Each number is 500 + 25 x the weight over its row's rms, rounded and kept within 0 to 999. Layers, rows and columns count from 0. Numbers have three digits each. The size before them is the row's rms in percent of the matrix's.

# layer 4 MLP down (transposed), 320x160, rms 0.0545, rows 274-319, columns 80-159
097:512464497489499485515467504492465520531478499531517504509517492412483514472485510498502538511509516585501461548499530488491477468485511515488503477500497523481481490505522454531475508532501474487507521512513508475455505512491523501537507526
099:478470512508526502519504496514460471475477448509478541493454472543496508505483470467478496494509461434523524475475497448534477511497444476508504501485509527494496524520510481481496480484543473436470479520516481475517520508508487497497520484
096:507483514535497509479458512513504466467494513487524516520451510430506494464528462533511499545454520501497476510496478542554508535471461448484500518504539490457496478496500505468490512536488502470496496486482541472499545519493502487486475505
102:465477540454491540498446480484472541506552489446518532497495471517480473519518516497507475512532488541512541456539484445532496475466494511498535509528470550537472469468479505502477531502487487491495525524503452520463539488484517476473521500
111:543531471539500529500510546541511538499514410465514489564490495481454503527468543538505534502482463516547506476489503465493505460552468522480502486478530497481512505545487485511512442529496505498502517475506541506503476507497454478481473507
105:487459506505467510534527507485528524496518531488504482508499513502494506505480500487530513532517493505491473515495510468519490505502478462502483483523504550522532492521516496513497495499525529519519553485526525501514490451483491501522487480
100:462520544473507516540503470517497520455510466500553473455508487509531493515556487529535492506472498459510491469503467504500548508477515530501494469481489505454518483540494564505517494504478507567474479559516493500495502416493498529505496484
093:480518523501506447501512454458512508477460514516476485516484484486482481487548548498493489456498505453524506479490508500499517514534469508505493510476480507477534488499557494515534535475533483484514481464492490492512505497469505529497517490
103:513530502542464473535478538511509479506501544471489465432461507468473524536470540526519492471523497504519475515474495492441485468548489455484518506515501479468479473463507462495489533510479507493466495475495524487519498517448500521520495489
104:538501482517512451498476495478529515468456500506461502503482479526537526518511461481519487470461525516515476541492522524527512509538497505516520516461495547474526426478497520506516515507478513504522517483522543487476504522494536455521532505
105:453487469490496505494522520458459472523521561491479558512483474473492515504466489515480476530483525540477484512502517499529470499507456479505489507506533521524525474523528498479528503543476532450479503498548513509488498524450491510504497468
105:501514509469529508498501452504477473517523465517471537514508485489505509533487568481488511531468492499541500451521508501532469522522478484519530513525474501461531466534483509484466518482512517467534522463507495486501523470501527524518525496
081:518499542500520486486520495508492510528543572513494465500481493519498524525513472481467495505611495496485492549523509486536491474508528512476500491517487513555495469511488489540539521472465527486519500494498525520491455503511497486550494496
100:460511504487501510482476528516475486423513531507532508483504504464510530515485501507484477519520479502488499570510465463510551519515498511501456516527474467506462490496476530476483533499529474500506544490517488544497532530499501497553545478
108:512518506516524518506449512510522524485466477489496489511463461531518498510467484497531521496528515495455474463507496514492564542505520559538523481502491487529470455510486517497481504499516484487553460480447478546505473531473470503491510518
100:494504469516521516504484498500461495473487508577526486479508485469496508530482487510490493481462479515507528506476500501493539482481505521498521507463472470508494517532511488543501548490488509502525482495524505519558499528512518536511527537
100:518524531450478509533506467486514467482436502541529537478519501495516518519541486474504467532502503470471510463484513496466497489481494509480553482526552516490494502527523521470489510482497514503500495494512513554533528501479479548509502528
101:482466484466514500541507505493496522495512476534447483498491542494500509466493508500499492485514524459476454501455513506507482494487484494485524519495490519561491505480498480490525517459496490491448525496529486553485470565486482497472531479
099:453496488490509509539529481505504457502517489496471492503537516551473454490531532474486505486495491514474481505518531506515492490491545494470505532500496519498491478530521497486464493512522478472483474497506517475557486469485477559495511468
100:488501504523523504493521515521488508487468537489493552501520522507499460471542479500499509475536416531504521480486480462521507460529487492522538439525482528527503489470506491499495539465457483456487519507463478519481502468533529501478507511
101:498527513520499529514481533491509486518470535508529494522501511525526471485458494487478499475494555499485503537514502543498543490524474520489477488481508519459518511485469512533500494463525485464475507483520492480421540504521481504514521556
109:511507459493469496464543493510490551513472483505529530518480494467490461514488531501488462511497560496467534530541531518485490514478494515492509447476516494466523492513510487530505503454489507515475455518542503507489529474493504497515478515
073:495505493484557504476474488509482477480484490507519489482476492488501496536491496519460496527516509491520495512502548494521505518499553488425504507529506516538503518507452467508499521456500510516536469550485498504500435518480488495527454533
100:543468452504479485495489529517469500496518475494532508506539482531473536491531517562531488483419507492531490480495502496484507522524464463495479503516532527465489523531527523490521545509500485519510496477489537521510489508512505533471546496
100:502494530538528487499495517486484501533467475501553468497499481557484533504507456488479488493431552472491519500460506484516529499498489505512493534541484505518551521509537489529440554519532522493515513532506518490518484535534483482535507555
110:491458477511483497539472412482427491465506515506512493507493503495529509501473512481531447521507521487502509475459532488504501485493507529496465469509522510484525495534493510477506495548478508503546479508533500512507492504485482476495493511
109:458519528517460499497496519452490465545527471490547522489498510476448494484486544506482527467468495494472504526507484476489530509541484487517519485499519502502479457480513490544471506507527518506498489491503468498493521505476481506517472525
101:481502473511503500487487491478502491521475477502524531516491545484494482536497500482472569481488529484495535520480469528492515499483486541492505550492523517475539502463466470502536487499539464490511488543517523506500513491503517506496522514
097:475486538550524458472476498473510518498473453507512480475494482437496486533509460504463496480514482556447527483484501491493515524513485538496513499444479504490496472473527502501472514495505521501488488507496483506516453469516480456482493535
094:490516447504559459497525459495474451519494482496513523493505541464470503469496487502533442480486509473529488489478538523480469498519491491490464529442459539519529522539502517509491457511506517539463519511479475506491487473531496468463497488
095:544495539501483508493496477457496478487501453444477494501518472485519485457510534472461532482469510477482492497474529500488523534504518566530477531521491455483478518529531525506498471504483496534535449512559471487513525498566509534501508487
098:489500482519502489522493537517529470466471524494498477497453486493501542499540501495516495530529488462487517496532499481533509517512513480495530506545508477492505521583525475513539480516493494515499508472519550481507468528554492517520515446
102:512506520543503521530508498502511518528566494473520506521507543508508508527493463514492490509496545527510476460529471504515527513484510555574527500483523559495529501490464482512483510440512523512501495533518505485451510461492473521468534528
100:496481481491472511516521505483484545504504525506497519521469495497475512498517499536529471521532506496518538539532529466518502506496514540502432515473476528499503468511539494501457483491520520529525466471476486493473530548536489483469548518
091:538494471548501489459534486500497536491480508490514501440517487504549439523504461511472461495516505524500505543524476485491484511560516453467498506511564493516490514475497471533529464519491503491515480526488470473520511476483513465513496516
099:493468498493530504487494514527473534514488522508526484534519447503521451499526504511532539484491546499522562499472531484506469466478518505490465473520469475479474483476523561456493463480498494477478480524511457524498462507449492499470500529
105:571504496521470501449483478505501525483483517495487520493486521458518503489473509504518492503440519531516507513495489519541491483500487567515505540539509479490495441501520476489525479500518497469493473511470492507523496527483496459487494496
098:505485510498488512475532502493537554479466474477499501493493497527482531502529524471506539479465493545498520511488489485536506490525501487496492510528482471506489540486482554510487491509512507525451526494514485495474488476482471496500515506
098:505498506493460513492522487526511446526483470501498533489514502523525506492494516517509504504530550522536504499513505472512494540494470494572541523491485449475480484506530511498506467498526527460468532470515498465497508506533521509539493491
099:502518536483526503486516484555498485479483497499500533512493447538519483487486519507525495470422490471532462455535463500477531536500448478506504501503496489474528520479499530476476493487503493522481505519556484517477490509479477493478453506
090:491499519532546518517515537505489529474436430514497508507508497466511517513459530479515485517407494504525554503503507537495465531493510484497563500543497506490500526496444490521491484526517511496472507495506502504510479514491506521534496493
092:515543490500487527488483538495500512486488498501478484494526513459508520458532498501502494479491481520476517517511546455490480511504514470530530501480518471477506471473462536511491510472529531514478481484486502476481503457498517493550480476
111:553480502518518468551503519492532547486464498489491504484497537523505463489494456486512527492522466496514474487531494552467489458461514499508503518477521489473493503487458456514551521511531536516482560522452509497495515468523539515456492471
103:465469500505477502504495499498508518506485492472532485524502495489545486471471506524471484474468525506530525509506508491443476497539467516474508476451509551497511536492486533518532522490500518569513497551532490502515522525546517503491527526
092:478511463485463496526526534501475490487472512490467508498471550491515493505477465517528519535502470516460480500500524485505485494462481487498486494543483512510497530512540459509502485506456554498568505500483493448502511498476509492496473496
098:526465448513552434450461543517521487493515483463565491505507503468506481504500522454473481529493539509492508493501525526508527533487552489519541518471497525498496474532463479480475517500469508524545484509511522515510507472521529495539517517
# layer 4 MLP gate, 320x160, rms 0.0653, rows 275-319, columns 80-159
104:495522516493507440499492446508501466479526534482487503492522535558502510491512466494498515445542475503512509494513525496561530497506454479512565468440531494522507499569526487524503489496508511485475486473496524516499522507485490489508518475
092:493445532506492510512474503489468471506468525477533510467488485495466518503485551492516527498513512509483535480461507464496543470484517506483512495496510505540506505448453493518522514471523496528511519486504493534527506514524516469522534582
097:480430521500519555499500487482499540512526478538516525500499485502506514511519505492506454490485483483491523509498535495525457494488555517495451533533518474503518532523506512528486492536539494549503519532462491462526494489488484509469494488
103:508509497461413527518500484493484448477448482492550498528499518493529520508494482523532502474495495490537505508508478532538539468485547504437488499499492575497481432534514507515463499525483515528492498474489468511525495465487513485472488490
099:483503528553525498548463508546461511495497520476516519486544474490455554499500555507490495486490479511512475476512486457474459545464496524524529510482476508500488481482547536493534513489480515490456467506520460485444468497485492493524484485
103:517507474497530510505530486520538480520488518514509488458500498473529520509511507516505530485498453481528488492475505457463514453483512496468482508517486518467476512484461521510535480504480495501530506517482537508461536467553469527466460537
091:527479507457476490522506472530495541537494493540449474489499521475527460509490524489531506450498486482513491497493521524509488475505477462511487548510540498517505458507516505516551511513475483480483511484463462474486526487465495492502486490
107:483508487471467529511538522461498457460465452504535498495447467504500468525544513479508477504499486508495490519506503481512511528500476463494465492500495496509521511510546454550453499497497523502545487492487510506500482527527504498491490518
104:562506535521486473485495528493501514449434489511497496511507529476487505449532502492495512512599522502476491451499506516513472478486468536539528507476507507525478491491505511496507480491456498542495573544467482504469463506477503492480539502
100:542461476491494537493443505504485383495505517508519510493490490506506530507518446485492473516465481505483529546493508472509490481548528552510482542516511508492462528513486512513510504546521510479505528482481532486524442539551501486556484469
107:525520511549553513493493499477483509520477474503505535488469464500507539505512517458508524512512532515431533482533496536526489522515504490492489512433474502459513479510480491471490500449514562508486467512561494515497528519524531525506488506
065:504488466480584488516538533491492542504503463478491520522549509455493516503513518499537506504464496512512511457478500525524479519512482486453488503478464487466530509491516510476525478512513506537424525454500467470520476522484489489495498514
105:515508501507531517474493507520502449496506496488434467502493519466537485492466538516516490525483506511464502492488503506487524506527498500523472482530516449515480498508554463483514517522496471504464464516546553466482458493531458498464521490
103:476452506517477517493509523496501515452514550473491494479533501516490483457516501512468533450474470512486521512527533455460536479512486520499526481499482540513518489456496501451498517472478511521513471500488487514517538478501521468519583489
099:520544497501483521473430511449482530532480507535522513490497523512524506513486517530500506501488487455486508461476514533482465492512496455482484566475515516469538507506520474502464514437488532507497482541445497543509469507483554496505512483
111:505474468530544491491500505469491484507500530532523505493504487482490497491485486542518498510501492501492490500465514460456498486482509517503487505522502525517479460495504461419509457551513523531506476501480474535517493457527518473484455488
099:508515508496548509512484479492523502522516519508517533514490514497477514512502495539510489479499493535492545492508484458487511503519521519463499501488512487518512497483540565536460483516553510519537465505510514482477508436485465568469525496
089:495498512465534475508493483508517519551496497519536478504526516479496531510522524530539481494479495482565516509515540515476522486501500527507512503488482517480511549519496526502470490503482431443551495483519488501479531504477512529527526489
105:553503491520527471471489528510497497525469548488488471454521474459492502528495510505473450494507531503507512498515530498461494513520509501488506495516488499467470441478521453469457482494512461537518536501490510501559531517500479508495487496
096:504451525481521503485509462497514513544481499532465470473476497482498504542455520477519513504514530461557498529512468525464455476491559503516504509484529503473492524506518495497510500540504532510487515526473508458505461522462532515548510469
105:584448443458485495491442509510507500461482525501527491498490495508488473518492513510477496480469530540526488487531455484504492508512529515457486496506494511500496472470489481467527484488503485486508515521479491479451477522492515527518461558
070:476472517498429509494526503500494507482495510471441519496524482508515500497532547497548463460492508452541535483463431501490501483458505458527516485531507515508511508511520545491504469539531461524516531464523482514473480518500500475469527477
099:493515515503471484552536498499484487499524527488538488504473562532472505481504483492477496520524502505519503456466484530546492506522473503496499486530519458493491522467519523443528534491497526502502504504508516520516516514550527489472465522
096:517491471521479542539511487479500485521474436491528486475530471527459484495524514463498472464527496473497531490464482461523503529482461473487504533518462509529501484500503493509482507510473570488478484524570549466477503513508473490489535525
108:501525491502505493458496500500545491499529521499480460517524514468529499501489454504491474456497528488463502504525501494503498539518541485446468527471477512479503541511514512530477510522479508543534519544545530475470479542480474496453498488
105:531474523487489514537473517516493498496469551522468533480502480541509473509508517492471514520490502504494463493487481483499491493524547497455493528497505499479504461507501501450494481512462485454468508488494517529443517504434519486505515477
105:534530497509546449467480533526498542476485487501485466511502515504541495539522508499508471484509463506503467474493457523483466508494492500512474563473494472520495464493517464510466499519492491500494473521522507462511436473479519502524526469
095:484519489530482502503509522495489494509495510511486465485515488529514546484533482476467521526492518541460543520468545480485495530547506524523470486499507541441498517456475490514497514494524550495542528489460473542469489486492470508475516491
098:521467532531517504550521519480492481536466497508435493507487472464524470489472506523474540518486509492513501479490512501493507492536487497497534512522518471492496479517500478504518440524548544474537481492524482548490514524453500460515523502
092:505496501522495510464510455500531488516503500466500491457499458457497476458479540484487529501491477524488539490486469478539474513483465477480529493507487477539564505516544476514519494521445482555437510480504539504508498491511508535507479503
100:543530492487513479507517511470488480510475468459528522538454443528505501487531485476534545484491519504483538506548508489501505531513488520536454468459479544530508489534507494519556492556480499505507485504468511508468508504551524505455501471
104:456483491483510494508473519517519542505456510503538530514483483486498462500529514540492515509481529483499499497508490506465471483498477458491541505527490492518528468483485445479488518514471573498471492492486526516525485477484483482515468522
103:477519484508450516538444519547484481481510504507524495535486517521484468496482482487526515460542519516475560517464534515491488511483528503485507497494470509502524494471536473496486501497481526500486468525504538518437549467539497504434491503
088:521523501500468462493510489559496430500495530479505512484510473489499453520498504507499421542493537517483522480511524492494542537423515481494511467514513478526472447514492532516451530552483480528508502477498517502472520494519494481497464480
103:475493492534489481549506468485490508479521505454471521476493507563476523523491510512477525496454502539526494431523509510494491479544515461451489496504514499461515448476528534511498481499487481508487457545472510485469455509493482505468535521
103:512560452467497506465482488537490531473526520514492472530492488496533485495542518526504493451540530488494508510494525502465505482530515524539513510519499478510553501464486498528489498451472499472465483478495496470446456522467488456519508490
101:513487468505500478487531531461498465501488496511526490463517550506474523535477515572523496513520495516541493488482475485533522480472470507484479479516474515522518523501498465489568523502515486513485488517452518460511524514498504521541523513
097:548498480491501518465501503551478454524518475485526491496497516477462491489499480501501488481512493519591524515514513514508519531509520479508472517473520501493447481501495472482527524506500503489460524462499507498490548487498479465508504469
103:475508506505545505528540486501510466496463473445483509487554498488499476528471539458498512495515531523493506527514556488493546485489530515516518514523533510487522539525479497527473514517504460524508520487518469477502496480526475494535528508
094:474514491462491540530497547500521515483486458499499485501510539519527518501473445466521482512464509523500461464479481443536510494495537471492496524494488496477498514517511464506547536486478490502512472526516519459509477464496519491529528546
092:466522516481511489525488550498508496536467500515529496482490517517524491474539472514515505524441500514537510537547490481535484486502518476486514510491472446534481534487505481538539497507512474508523465504485482494565513544477507482522489534
110:511463503478486528496491544503495488498473533484472528491506491486475477474509448484521504517470506533531522483477461526515507488484504515544487532575511487483505454492536519457499489528514508482546492505482556522490482491445539512490507512
105:485531479519508549509487508528467498522498482482507503514502490471481487480506497531463502508499452503527508492481519501467509470504504499496498522488484478481476493543536517526487491475538531461478451530438480512444499500502496537509520474
093:488503532490505459452513478502474510518519503505504511541479525504473483521516538510526524504499509477521546507496475508453454437502491504458468451520464492487512534557499512451531513486519528508489493486509490480435479490507521496469458494
091:470487490470488461493491500497520524516467503528477500538505536484495515496517491506555507528478504497507468500528526438464444489491483513486496490521524474519485486546543490500499504508508497492496525476492472511513492502528527507455539505
# layer 4 MLP up, 320x160, rms 0.0652, rows 275-319, columns 80-159
095:520475501510453510498518492482506550464511503493532486552556506486484490508516521500507501463482518528473462492501517526484486494493519509510490516523517498481493473509510482498454541502471515522512467530515482500512495501543542505510515499
092:513509504465495485489492516523465491473497496512483518544550490475515455476526529505513514508522470516482499447492515495473464479464522470487538477534506504493450476484506499466484502552474480513491493527490484481497489525504471505558471511
098:431478539523504485543502479500484525520503457470483495513509482485522504468483515490505477488522533494484454515518510483495502483474562460488475495462479481498502500466497522494514499474480520473473496499522541487523476528518469486511502481
106:479490525511483525528521496482481463509515568485496475509500510491517501514497448512490493470502491431498493518487492518505459499492526507529466529486493506519474518508494456526501518496467524451502494446477498510486463530522481487482498511
108:509480543550473525522502501481520566519504481499531465481508499540509486502466498497503498539485468471511482468519477508519491513526494480494537536519532481516494518537467505496466480468499478497553534485511493494544534499507491524439503498
102:504489498490514515512510523480488477500443521474479500530481529483480576522481485501513496470534531511501511503508537550501472498519539527481533507440507453530546513475470442476491517535459490507499509493468491486480483510478502504485539499
094:490513503480485482542498513536520519456483517484482521479555506502500502478491528468485464473526448489502518507538509517495478479476539535497497479542502494500497500452534481485456504480474495463460500485533481534506467470533520471487477509
099:496507513526508467499485531490493506561513505520522481537505469461513518500496516472492505487501495510481524551481500498498425508522474513494490464522519541545513500561487540502530500545481460542496515527447495501520482443496516524508484528
107:533521494477465462493500508486524510515466537477550438513523516476472477509464483490466486498511531545481519458503484511513534505486553483477482480480486520490488529503504502578477470528502470489498504521484501551476512486507500499496509530
098:502543507517546482525506477498505538504495498497459508482546518491467507482542519466475498484549501519457475507485548527510521496510490508502476434442486540526532487471535504468516482486506549534500502522521521496495469498484482491469489489
109:535470514483509522530479503480505520479441483489500526466504492532469547486493515457545506506504486540439450533503467519482511469503469518505519494515515503491481516518486496466522522514529535522523455534467475537433481525517509531520477483
084:475536522489436554492499486498530489457486492516461526508524484521490464483473497481511480517493483458519491497503526505470487484516479489533498521483527554511494530558514480521495488499500492486574482507507520519502538479478548522482525477
106:513517486523500452519522487510484505531509497463489503488497483503529522502507533529513508491503475472486485476480510464532490521483521527490420495489510469508463458515520494510484468492504519532524505524490483508494498493491538501494520502
108:486495505469487497494512499471454513479493532511523523471492453467497489498489535501471458508484486522498472503482478475497549466502496519470515445515495495534514443525470501476484533469518519501527510549493507521515528438513498484509517479
105:495473485523509496517478496473538483496485459494479510477453491511530516551494481493470525469538514522511489528474525502529497496480488466504474488494491470482472570503467515497534528478466492506457511504493464531553568489495481512509538505
106:493531478497504480493531540478439482495545536488522511503521487465534514505497536453499449461476511523485506500491493478567466512512501495496529512470490502489495545481519517520517480442476524482452519496537534487500534495483511489450500451
099:477491533504515504489517487502459479515471519484517516523500458497484479472494530532492485464530500492475459500507500557534495454510516479485498502502485477545503494555499512519529498544496538526490436527474509554477506509541537496471502585
095:500517512528488468486441563534499527497511478470488470474491551463492533510488481485490511502492490455499473537489495527487463483478519473522513534473509466502490536496472515491459501488468512513505463528501568493466505538480474506454478489
099:454464503507447480473502485526435477507509507500557522480476519473497514483493505503489507486464489479455512498504482518500487536488524526537520528469526495518502497534469487545520524565525501529472488519512470498451511504517480469497509530
101:461497498470500494491519494554502523513481526488495495489564466522503481506488494503510492485486467518488480482469515470507504483479487471507521529479513509508498461520533506468482506536498416483516502522513498491552524507518535482503497525
106:442520530477551476546492505478508461502510525510467506479520512526486520489521483510543483502517472523510505489477527507474491516487467438496532496537469506472475511480496480453488501526495546515531496543504485492512537503560519447460513515
080:519510520521496503531472517479527496495534489462536533540525516495488519471469502476495541526476478514479469468497477506485488476524476545552494506481490497464487512510561472506505476467492522494496482482490504478515545478470525522535522470
099:505530494477515494545472458519500499525500506466504496468508536527527503525467516493539465480505482466521516482480509510504471454482494506506482517489470438511474553447524485489497496493490491493502471490464532503531493514489514530515440504
102:486490493507514508541523473523525528495472455509470492494493551491491462487524468515493499523498565520475486504524480507503507539470514476501484519525545462494568459469488503507445510491476498516511470503497503487490539505543536494543520477
104:547475542504494546495527530479517504455513501445468506518497505489503450490460488488475537482499530517536496514559548534479516488452518494492499470523509521474517519472517498523456535469515481529494534501543508505495510499524555502502541485
100:475526516504526482514503518542481485509519460514510462523520483480485514498513497474479537476497471480510514518530500508504537512505473488493511500514485485492483499476473508548527514502531475505470522534509462491498490535539542554493528502
101:546483484521526459504516505514489547530467482468479496488501488500512540551504470491518491472470442523518519510506470513491484494488454468470464487456499474531519526498480471476509505502468496491499496530507513510482487526507508530527481487
096:511493515510527452490510473522530508474543477522487475494515501494459496468496515535501550514484463505524466520547495502491525494469454471441548517518527514518481508450535478509497513499453510511472500561514511517494486501463507463480492504
092:525464541502508569461494524493531519459508513540493489490549461493488516494516487487523558507530468500532519522481459470478549520473487473469491523524513532483502518515516478509510472522485513467503524484433478496502502486548485529466530507
098:540500487537507495511518520520461501514473490500504441503477522461514522477466455515491551478511504479525482513515493464486505512539526510527543462517511501497516461525510473501504545516461509497481472489509502456480508500490496551500505506
101:481483514494464530506453533506509553517503493495476468521489510501480526492530487489489471505485545486423518483515498504471462483485518545526490466535504536467513523472564478491529475488458502508504508533493519470524496514461474492528508447
104:515483476484503482513479518523526489504469553462544513487504449495489499493502499485426538501462496466526486474491500494480508511509461453536530473534463488461512490533554519488510539494510536498474444482487524514502477497469498505486462509
104:468507484462471535526499503467549487512481546491507495490460504541492518509501463507449528504459493512523508547437551464507490534483464518489518499516511487515464478473544461523512481471512508510524464507520494522518479501518470505501476482
097:470457548471512567538485506492475508561485507475522473533482546484482489500449493496511493511510527464523468475488517474530528509477484461500479481464467504496476533530472508508483514461483479515536530504510524535528504519477485501516494498
097:493516461532484523482458504518462497502488483458496482523477463492494482518535515496488493500529520497530491498548522521471480519544506490474514523515528511491476485527539503525534528463551499508500498526476551479498522546497496475479504463
100:512538498512539488449532493530494480510458521530500465467524494456498494500487526512464518492436530544481502487474526506509497492494505519490547513527497485491513485451459445520520514492444523486467448506530515503456500529432476461499501519
104:507537489487491487479522467539469532502532456526492508501462518518497550489494526491486521514521507467510507482529507450505501522476502512533499509507532502466462463510523478480484446540498493501501509489485479488502487515481548503501529541
099:471533492506501499500536493467470507525497510494514503532516454454456502486492417495489493534535527519516513470462513534476511481550476528461475491529504519499496541522507523489457526480493517524492502494490507498505486482482518470483513472
094:514485500484517500513505499489495473495524465496526473455502515542502492495468470475497516477496523484549535516495511444477514489527478512511484489471481489470524520497457531504523493503511452507487523484515533488504516456518477474517493493
096:489498508511515470497494495499500485489519489511476485462524506529501535481512543525500484568530562501517521470489527481443533485489535486488531454486498573487477445480471487514511525471517520505475503479467480506512474545494490475479504503
097:494522495505519504517485493492521454493489513472485478521492485491510519501517505491527470460509510490461495501500535468482500493474483499512491502520462486505522480497484483494507488524477531497481505483513488482530545475473456514504505531
107:495502498494514514489497513525480518465487505519519481473495491515535512483522489499462527512480499493505507568499489475498467517489494538539500513514455513451517469503445463478552490529477525502500481472485460522499481531529502449507484498
103:511492481484466477490500494505508509488563508499481481524515525539501513504493485467458536511503456447475501523503480515485531474473476520512524456539520512497488464485529459505501481462452483471489515541499466533514498531493538466469455517
104:516487517493479553510506505524517533507457468526479500533547462480520490522495514496477493524473492490479522496546495508528520444523467516497492504528529493557493538477485486528503465516467510519518481498506487523547503521483497521503533544
093:511523504528456482535479490505517502517523497493527521488473474519478479448475502467463429541513479556509466517519518547491521462477444453509500527447483509496531532493493467521489477444477501484473467509507486478518517482481480455535488539